config.toml
n_kv_head = 1
activation = "tanh_gelu"
positions = "learned"
qk_norm = false
init_std_o = 0.0
beta2 = 0.99
grad_clip = 2.0
decay_shape = "linear"
final_lr_fraction = 0.0
doc_mask = true
Each number is 128 + 24 x the weight over its row's rms, rounded and kept within 0 to 255. Layers, rows and columns count from 0. The size above them is the row's rms in percent of the matrix's.

# layer 10 MLP down (transposed), 256x64, rms 0.2, rows 25-49, columns 0-63
size [120  89 141  91  85  99  91  88 103 102 101  92 116 103 123 116  94 122  98  94  93  96 104 100 116]
[[123 163  95 134 112 150 137 164 128 142  96  94 123 163 124 178 127 135 135 130 110 105 134 115  81 163 159 115 143 146 124 152 117 117  72 116 114 194 125 122 144 133 159 151 152 145 129 104 150 148  89 108 110 121 136 105 136 119  70 120 146 110 132 130]
 [124  99 136 105 159 128 160 124 186 132  79 122 122 113 145 138  89 101  94 169 178 148 109 103  91 152 130 119  89 133 131 131 128 104 151 144 163 127 122 137 153 144 152 162 141 129 150 138 141 112 140 133 129 100 128 123 140 140 136  96 133 191  97 102]
 [149 145 150 133  89 163 118 125 108  82 144 126 122 131 180 159 131 117 132 135 136  80  95 122 162 117 122 132 167 134 149 117 150 152 127 111 174 111 176 123 168 131  97 134 139 113 144 124  77 104  92 162 150 121 111 118 132 119 126  88 129 164 133 145]
 [165 123 145 146 130 139  86 114 116  74 112 145 120 121 153 125 106 114  98 152 112 163 107 114 139  78 154 127 142 142  84  99 100  96 124 134 182  68 131 136 107 149 124 114 111 135 166 147 127 105 144 147 140 114 154  98 139 118 125 133 116 144 130 175]
 [107 107 134 128 102 103 147 144 162  96 128 143 108  98 164  77 141 131 137 130 105 114 148 107 119 158 143 116 145  56 154 117 113 139 139 139 167 124 108 141  96 132  97 139 123 145 167  88 121 110 103 104 105  77 156 115 103 119 152 135  92 121 113 114]
 [154 135  99 128  98 178 175 117  94 165 160 112 101 143 130 153 126 123 112 140  91 152  97 101 113  86 124 115 144 142 129 168 194 132 145  85 122 148 134 107 115 120 110 138 117 130 157 153 118 147 106 112 117 143 103 130 118 144 139  99 144  81 139 133]
 [119 110 122 100  97 131  81 156 138 114 126 111 158 196 150 135 147 133 124  98 151  71 137 130  71 108 153 161 166 115 130 152 116 143 129 170 106 111 120 139 127 132 132 123 150 130 113  93 117  88 140 152 118 120 127  95 114 112  93 117 121 114 132  91]
 [115 159 105 165  68 140 128 118  93  96 136 119 129 154 105 125 142 106 127 161 137  97 126 139 162 119 178 124 152 137 130  83 106 193 160 120 147 103 161 147 110 119 172 124 124 136 151 148 114 125 106 132  92 144 104 126 159 135 139 135 155 142 106 127]
 [109 122 106  99 167 127 155 110 122 134  81 160 112 125 137 111 146 165 164 162 106 169 131 133 108 116 132  88 180 136 154 104 131  73 161 161 121 115 106 107 136 133 138 120 101 147 115 151 115  86 121 100 121 117  97 121 151 139 135 161 108 125 165 120]
 [146 167 184 106  99 151 113 117 126 122 164 129 148 119 123 118 128  91 142 154 107 127 159  96 159 164 135 166 104 112  92 131 167 148 130 119  89 136  94 153 162 147 168 178 120 142 109 134 136 122 120  80 132 129 137 134 115 100 139 142 156 107 149 116]
 [129 147 142 126  98 117 133 137 132 135 166 142 121 163 169 119 141 140 135 110 124 108 129 145 143 120  89 110 134  92 171  89 137 130 104 130 138  85 122 159 162 163 115 114  97  78 132 130 106  92 132 128 200 113 118 144 157 139 127 176 124 104 120 100]
 [ 96 124 176 166 163 105 116 142 161 130 132 116 103 125 116 134 112 132 129 107 163 142 150 135 100 144 171 107 107 143 129 101  47 135 111 131 142 126 137 114 134 134 136 109  95 129 159 122 126 141 134 170 118  93 154 152 165 161 126 138 107 168  91 129]
 [149 129  98  94 123 153 122 148 162 150 124 132 116  85 138 132 148 118 133 106 141 121 112 156 137 161 119 114 138 152 146 129 142 180 166 126 153 120 116 139 140  97  92  93 155 167  99 137 163 124  81 121 129  81  77 131 135 105 101 137 161 152  91 136]
 [116 144 163  95 122 104 125  89 113 142 142 133 177 118 109 126  90 122 126 109 103 108 130 144 153 113 127 103 115  83 117 108 104 146 158 163 128  66 124 113 147 156 131 107 141 154 102 133 114  61 137 112 155 149 161 146 100 129 153 109 110 121 162 126]
 [147 114 149  53 116 121 156 127  86 115 154 161 134 136 121 162 139 129 149 124 123 142  98 107  91 156 122 120 131 107 123 100 121 131 147 127 140 142 128 114 116 127 116 163 174 118 134 102 119 130 154 165  93  98  78 161 140  87 155 119 125  99 136 172]
 [145 171 150 159 111 129 131  75 127 147 121 154 187 137 117 154 170 127  75  83 153 154 137  99 106 114 116 166 153 135  95 122 109 127 127 177 128 118  83 123 163  99 145 131 119 128 129 104 134 128 133 153 161  97 136 121 141 119 108 125 115 141 131 121]
 [164 156  91 141 112 136 103 147 127 132 121  86 123 114 142 122 149 136 103 171 145 144 133 127 126 149 105  90 129 109 168 169  89 122 116 159 116 152 136 132 124 182 125 120 136 145 138 142 121 108  75 178 103 130 131 118 129 151 115 144 157 169 114  74]
 [162 123 130 134  99 143 106 128 163 131 126  90 156  70 100 113 154 134 135 135 119 154 152 146 109  98 102 119 106 113  98 139 117  99 131 112 102 116 115 127 126 153 126 205 177 124 134 123 100 161 106 128 142 108 142 132 129 129  98 121 141 128 195 125]
 [120 176 169 131 131 128 117  93 137  98 126 115 107 105  99 120 101 139 101 154 154 119 141 159 143 142 143  90 125 117  90 119 150 128 159 114 144 171 137  61 101 139 110 165 110 178 128 102 148 121 135 155 119 128 136 129 165 155 166 154 118 124 124 149]
 [104 144 160 111 125 126 176 132 137  76 139 161 130 110  97  95 125 127 172 118  86 144 150  84 146 145 116  90  88 134 129 105 145 101 121 124 128  97 119 113 132 103 129 142 182 133 123 129 170 150 131 108  90 135 125 119  88  87 128 161 149 130 127 125]
 [102 103 119 126 120 117 156 131 213 125 130 166 111 106 140 133 124  95  87 134 116 125 124  92 146 161 126 136 123 107 162 138 142 127 148 119 153 132 110 112 128 139 151 175 141 164 138 115  84  92  92 117 158 133 127 162 167 143 108 144 106 113 126  99]
 [108 131 122 135 110 132 113 110 126 128 109 112 103 123 156  92 155 119 126 115 114 117 140  95 145 174 162 147 153 121 120 100 127  86 168  78 138 131 134  96 143  95 102 148 168 126 112 170 142 125 103 163  84 113 124 153  85 157 135 121  97  90 126  94]
 [151 162 141 117 150 123 125 125 142 109 142 128 145 113 107 149 121 146  69 170 125 125 132 135 175 132  98 137 141 103 168 155 153 121  85 101  94 146 144 110  89 101 123 126 198 131 130 151 113 140  72 120 139 146 147 149 126 111 118 137 144  97 152 119]
 [105  84 141 144 157 123 116  95  74 104 119  83 149  95 132  59 151 149 113 126 127 170 113  73 147 128 139 149 125 122 135 123 139 132 108 156 116 132 110 124 109 119 114 126 141 121 157 104  82 116 131 158 156 113 123 145 120 128 145 104 141 122 166 167]
 [119 124 154 147 152 118 122 110 131 105 163 137 127 136 130 152 140 160 129 105  78 137 125 166 105  99 144 109 134  84 137 116  67  82 143 108  86 128 176 164 112 136 134 129 142 106 133  88 115 112 102 115 118 137 106 138 129  85 139 166 157 129 158 104]]
# layer 10 MLP up, 256x64, rms 0.139, rows 26-49, columns 0-63
size [ 94 131 101  94 101  86 106  93 108 100 101 115  97 106 101  97 105  92  91  98 100  85  88 103]
[[133 143 113 148 115  91 114 119  90 150 217 151 122 120 113 148 165 148 165 104 144 121 107 162 142 114 102 157 120  99  89 145 148 131 129 119  81 129 122 140 108  84 121  97 112 150 113 133 116 136 137 115 143 134 142 151 132 144 148 123 133 111 183 149]
 [179 163 107 120 103 130  82 122 134 149 143 124 117 115 111 164 113 150 111 121 161 136 111 184 109 120 157 135 155 132  92 125  94 137 126  66 123 113 131 153 119 158 169 160 125 154 104 118 126 125 126 119 130 141 125 143 135 161 158 142 137 139 111  66]
 [ 65 158 113 140 115 155 168 102 111 119 173 149 155 153 116 149 139 112 108 138 146 127 164 157 131 147 108 106 132 114 153 154 148 114 128 145 133 126 123 164 166 128 131 121 122 132  84  78 137 132 176 135 108 106  95  96 149 165 150 120 157 107 115 139]
 [116 115  85 153 136 103 111 115  91 146 124 132 108 126 183 161 133 155 131 123 106 157 176  89 135 133 151 135 138 154 119 114 119 132 114 120 152 114 146 135 160 126 110 108 144 152 143 126 108 144 149 196 102  92 110 140 115 174  77 125 132 160 142 146]
 [124 161  72 141 142 113 141 117 144  95 158 122 124 140 109 151 142 150 107 118 140 129 164 163 148 120 174 150 157 136 111  96 102 125 163 181 101 135 115 145  73 101 161  94 138 101 106 122 103 135 128 142 130 133 133  86 153 101 151 153 134 149 124 113]
 [118 127 149 101 168 110 171 103 126 109 106 151 138 164 119 109 121 108 141 144  92 172 141 119 139 176  94  69 127 131 137 119 144 144 149 109 123 147  89 132  98 123  95 125 154 103 125 128 157  93 105 112 102 157  87 133 133 163 137 120 163 148 149 114]
 [101 136 147 124 121 122 122 151 114  90  92  88 150 137 153 144 134 144 174  95 152 174 122 127 121 136 125 121 139  92 162 153 129  85 127 106 126 124 144 125 162 134 102  79 161 142 156 142 119 140  77 150 111 116 160 160  96 150  96 171 129 135 124 129]
 [136 205 144 130 126 167 144 153 126 124  86 136 140 134 120  79 136 165 137  93 145 107 119 125  86 148  88 119  98 139 137 104 162 115 140 151 133 117 136 152 128 122 119 135 126  67  93 128 127 119 124  94  95 147 120 134 126  93 122 141 138 133 175 138]
 [107 125 153 141 149 124 127 115 123 116 146 122 158 130 128 119 125  89 128 106 135  98 171 140 119 125 102  89 149 129 145 113 123 149 121 121 191 148 109 146 100  78 127 118 112 140 125 137 137 118 148 121 100 173 184  72  95  78 152 115 152 154 143 135]
 [112 110 141 117 130 154 100 108 123 128 147 139 167  95 120 166 100 136 143 112  95 164 132 134 124 102  92 117 123 156 109 110 126  98 168 124 127 143 131 138  80 104 160 127 113 147 164  89 137 163 116 151 122  88 112  77 159 111 110 128 179 101 143 109]
 [148 103  90 114 114 189 140 140 133 126  95 197 117 112 144 168 134 106 100 113 120 145 136 152 128 140 115 140 164 143 144 136 161 140 176 146 115 166 118 118 137 107 145 132 164  96 124 117 122 118 138 113 139 153 123  66  93 118 149 113 131  99 132 133]
 [113 105 142 122 107 137 122 135 133 105 126 178 139 118 167 117 139 139 170 121 112 158 106 137  93 160 168 141 119 137 153  94 115 132 126 134 136 125  99 166 102 116  75 103 141 142 150 111 154 148 129 142  97 166  90 105  87 108 110 136 119 191 137 142]
 [131 104 136 165 131 116 114 112 157 143  80 109  87 140 164 119 145 126 149 109 128 184 138 128 114 136 146 151 115 135 115 138 128 141 119 111 113 167 132 111 110 120 109 129 116 123 115  98 104 134 143 120  45 119 142  90 108 135  74 158 160 126  88 145]
 [133  73 143 162  87 135 120 136 129  95  90 157 119  79 136 148 121 120 101 150 126 137 115 113 105 105 101 162 118 127 148  76 168 100 147 128 126 128 132 140  74 108 126  98 142 128 113  78 136 127 161 139 139 135 103 160 153 132  93 129 142 143 159 129]
 [141 165 111 155 117 128  90  68 138 162 113  80 128 154 107 107 136 138 112 168 124 103 142 150 125 129 147 155 152 133 134  71 126  97 148  92  96 132 128 163 115 123 133 100  99 147 122  84 168 162 132 137 121 122 116  98 126 144 115 107 124 160 137 147]
 [125 112 130  83  94 118 144 108 104 131 162  90 148 142 170 116 129 121 145 108 145 116 115 162 124 152 133 192 115  92 121 120 161 120 139 113 180 143 168 121 155 159 134 143 129 105 143 125 123 102 120 133 173 149  91 132 133 141 112 181 111 157 118 116]
 [143 118 140 168 172 105 103  99 118 117  89 102 133 160 151 112  65 126 125 128 117 167 105 122 126 153 117 135 159 131 120 105 144  94 153 142  80 184 179 107 148 133 121 112 111 124 129 143 126 113 136  97 138 127 124 143 170 120 131 137 138 133 114  81]
 [121 119 119 178 123 156 118 106 107 127 105 155 141 147 126 111 113 156 115 107 163 159 119 157 154 119 163 129 142 128 116  91 171 134 114 143 131 136 153 135 142  92 102 162 120 129 114 103 140 136 165 193 154 133 118  87 130 175 144 125 119 156  77 144]
 [120 116  86 159 130 108  86 119 130 149 105  90 154 163 138 186 129 147 138 106 143  92 133 149 124 161 167 126 140 125 149 151 123 162 128 133 123 149 124 130 120 137 142 146 164 160 167 121 106 106  67 105 130 133 115  98 118 160 128 130 163 101 150 160]
 [143 138 159 126 108 160 157 122 113 166  75 177 136 128 118 173 167 110 139 109  71 161 122 148 112 140 128 123 114 124 112 166 159 107 180 114 114 105 145 135 142 121 127 124 120 140  94 160  97  94 135 151 141 108 121 128 100 125 139 130 139 129 168 103]
 [119 104 118  95 142 135 144 115  82 149 113 135  60 116 134 130 136 180 154 116 116 149 124 137  75 120 133 125 145 157 136  87 142  77 139 105 144 127 129 140 114 142 100 117  85 133 142 162 145 183 115 153 137 137 109 127 147 120 129 115 125 169 104 156]
 [127 120 153 139 139 147 155  94 101 147 133 118 142 110 132 142 152 142 157 113  59  84 107  94 184 111 114 112 102 152 112  99 123 126  97 109 157 141 122 123 122  70 120 101 119 133 135 171 114 106 152 110 118 130 106 149 103 138 115  95 129 163 107 153]
 [ 91 129 124 119 120 136 134 144 121 143  94 153 124 121 102 175  75 137 119 116 130 100 104 137 130 119 159 123 143 153 115 107 121 127 162 100 171  97 104 147  76 128 127 109 127 148 102 165 159 132  99 155 104 138 131 136 101 185 128  99 114 145 129  73]
 [130 101 108 147 136 155 107 101 122 132 136 106 105 118  89 132 136  92  88  78 126  69 112 126 137 129 135 128 114 100 138 160 114  96 124 162 155  97 100 168 114 117 161 142 146 126 119 133 122 112 159 120 140 184 153 121 155  73 153 121 108 112 126 109]]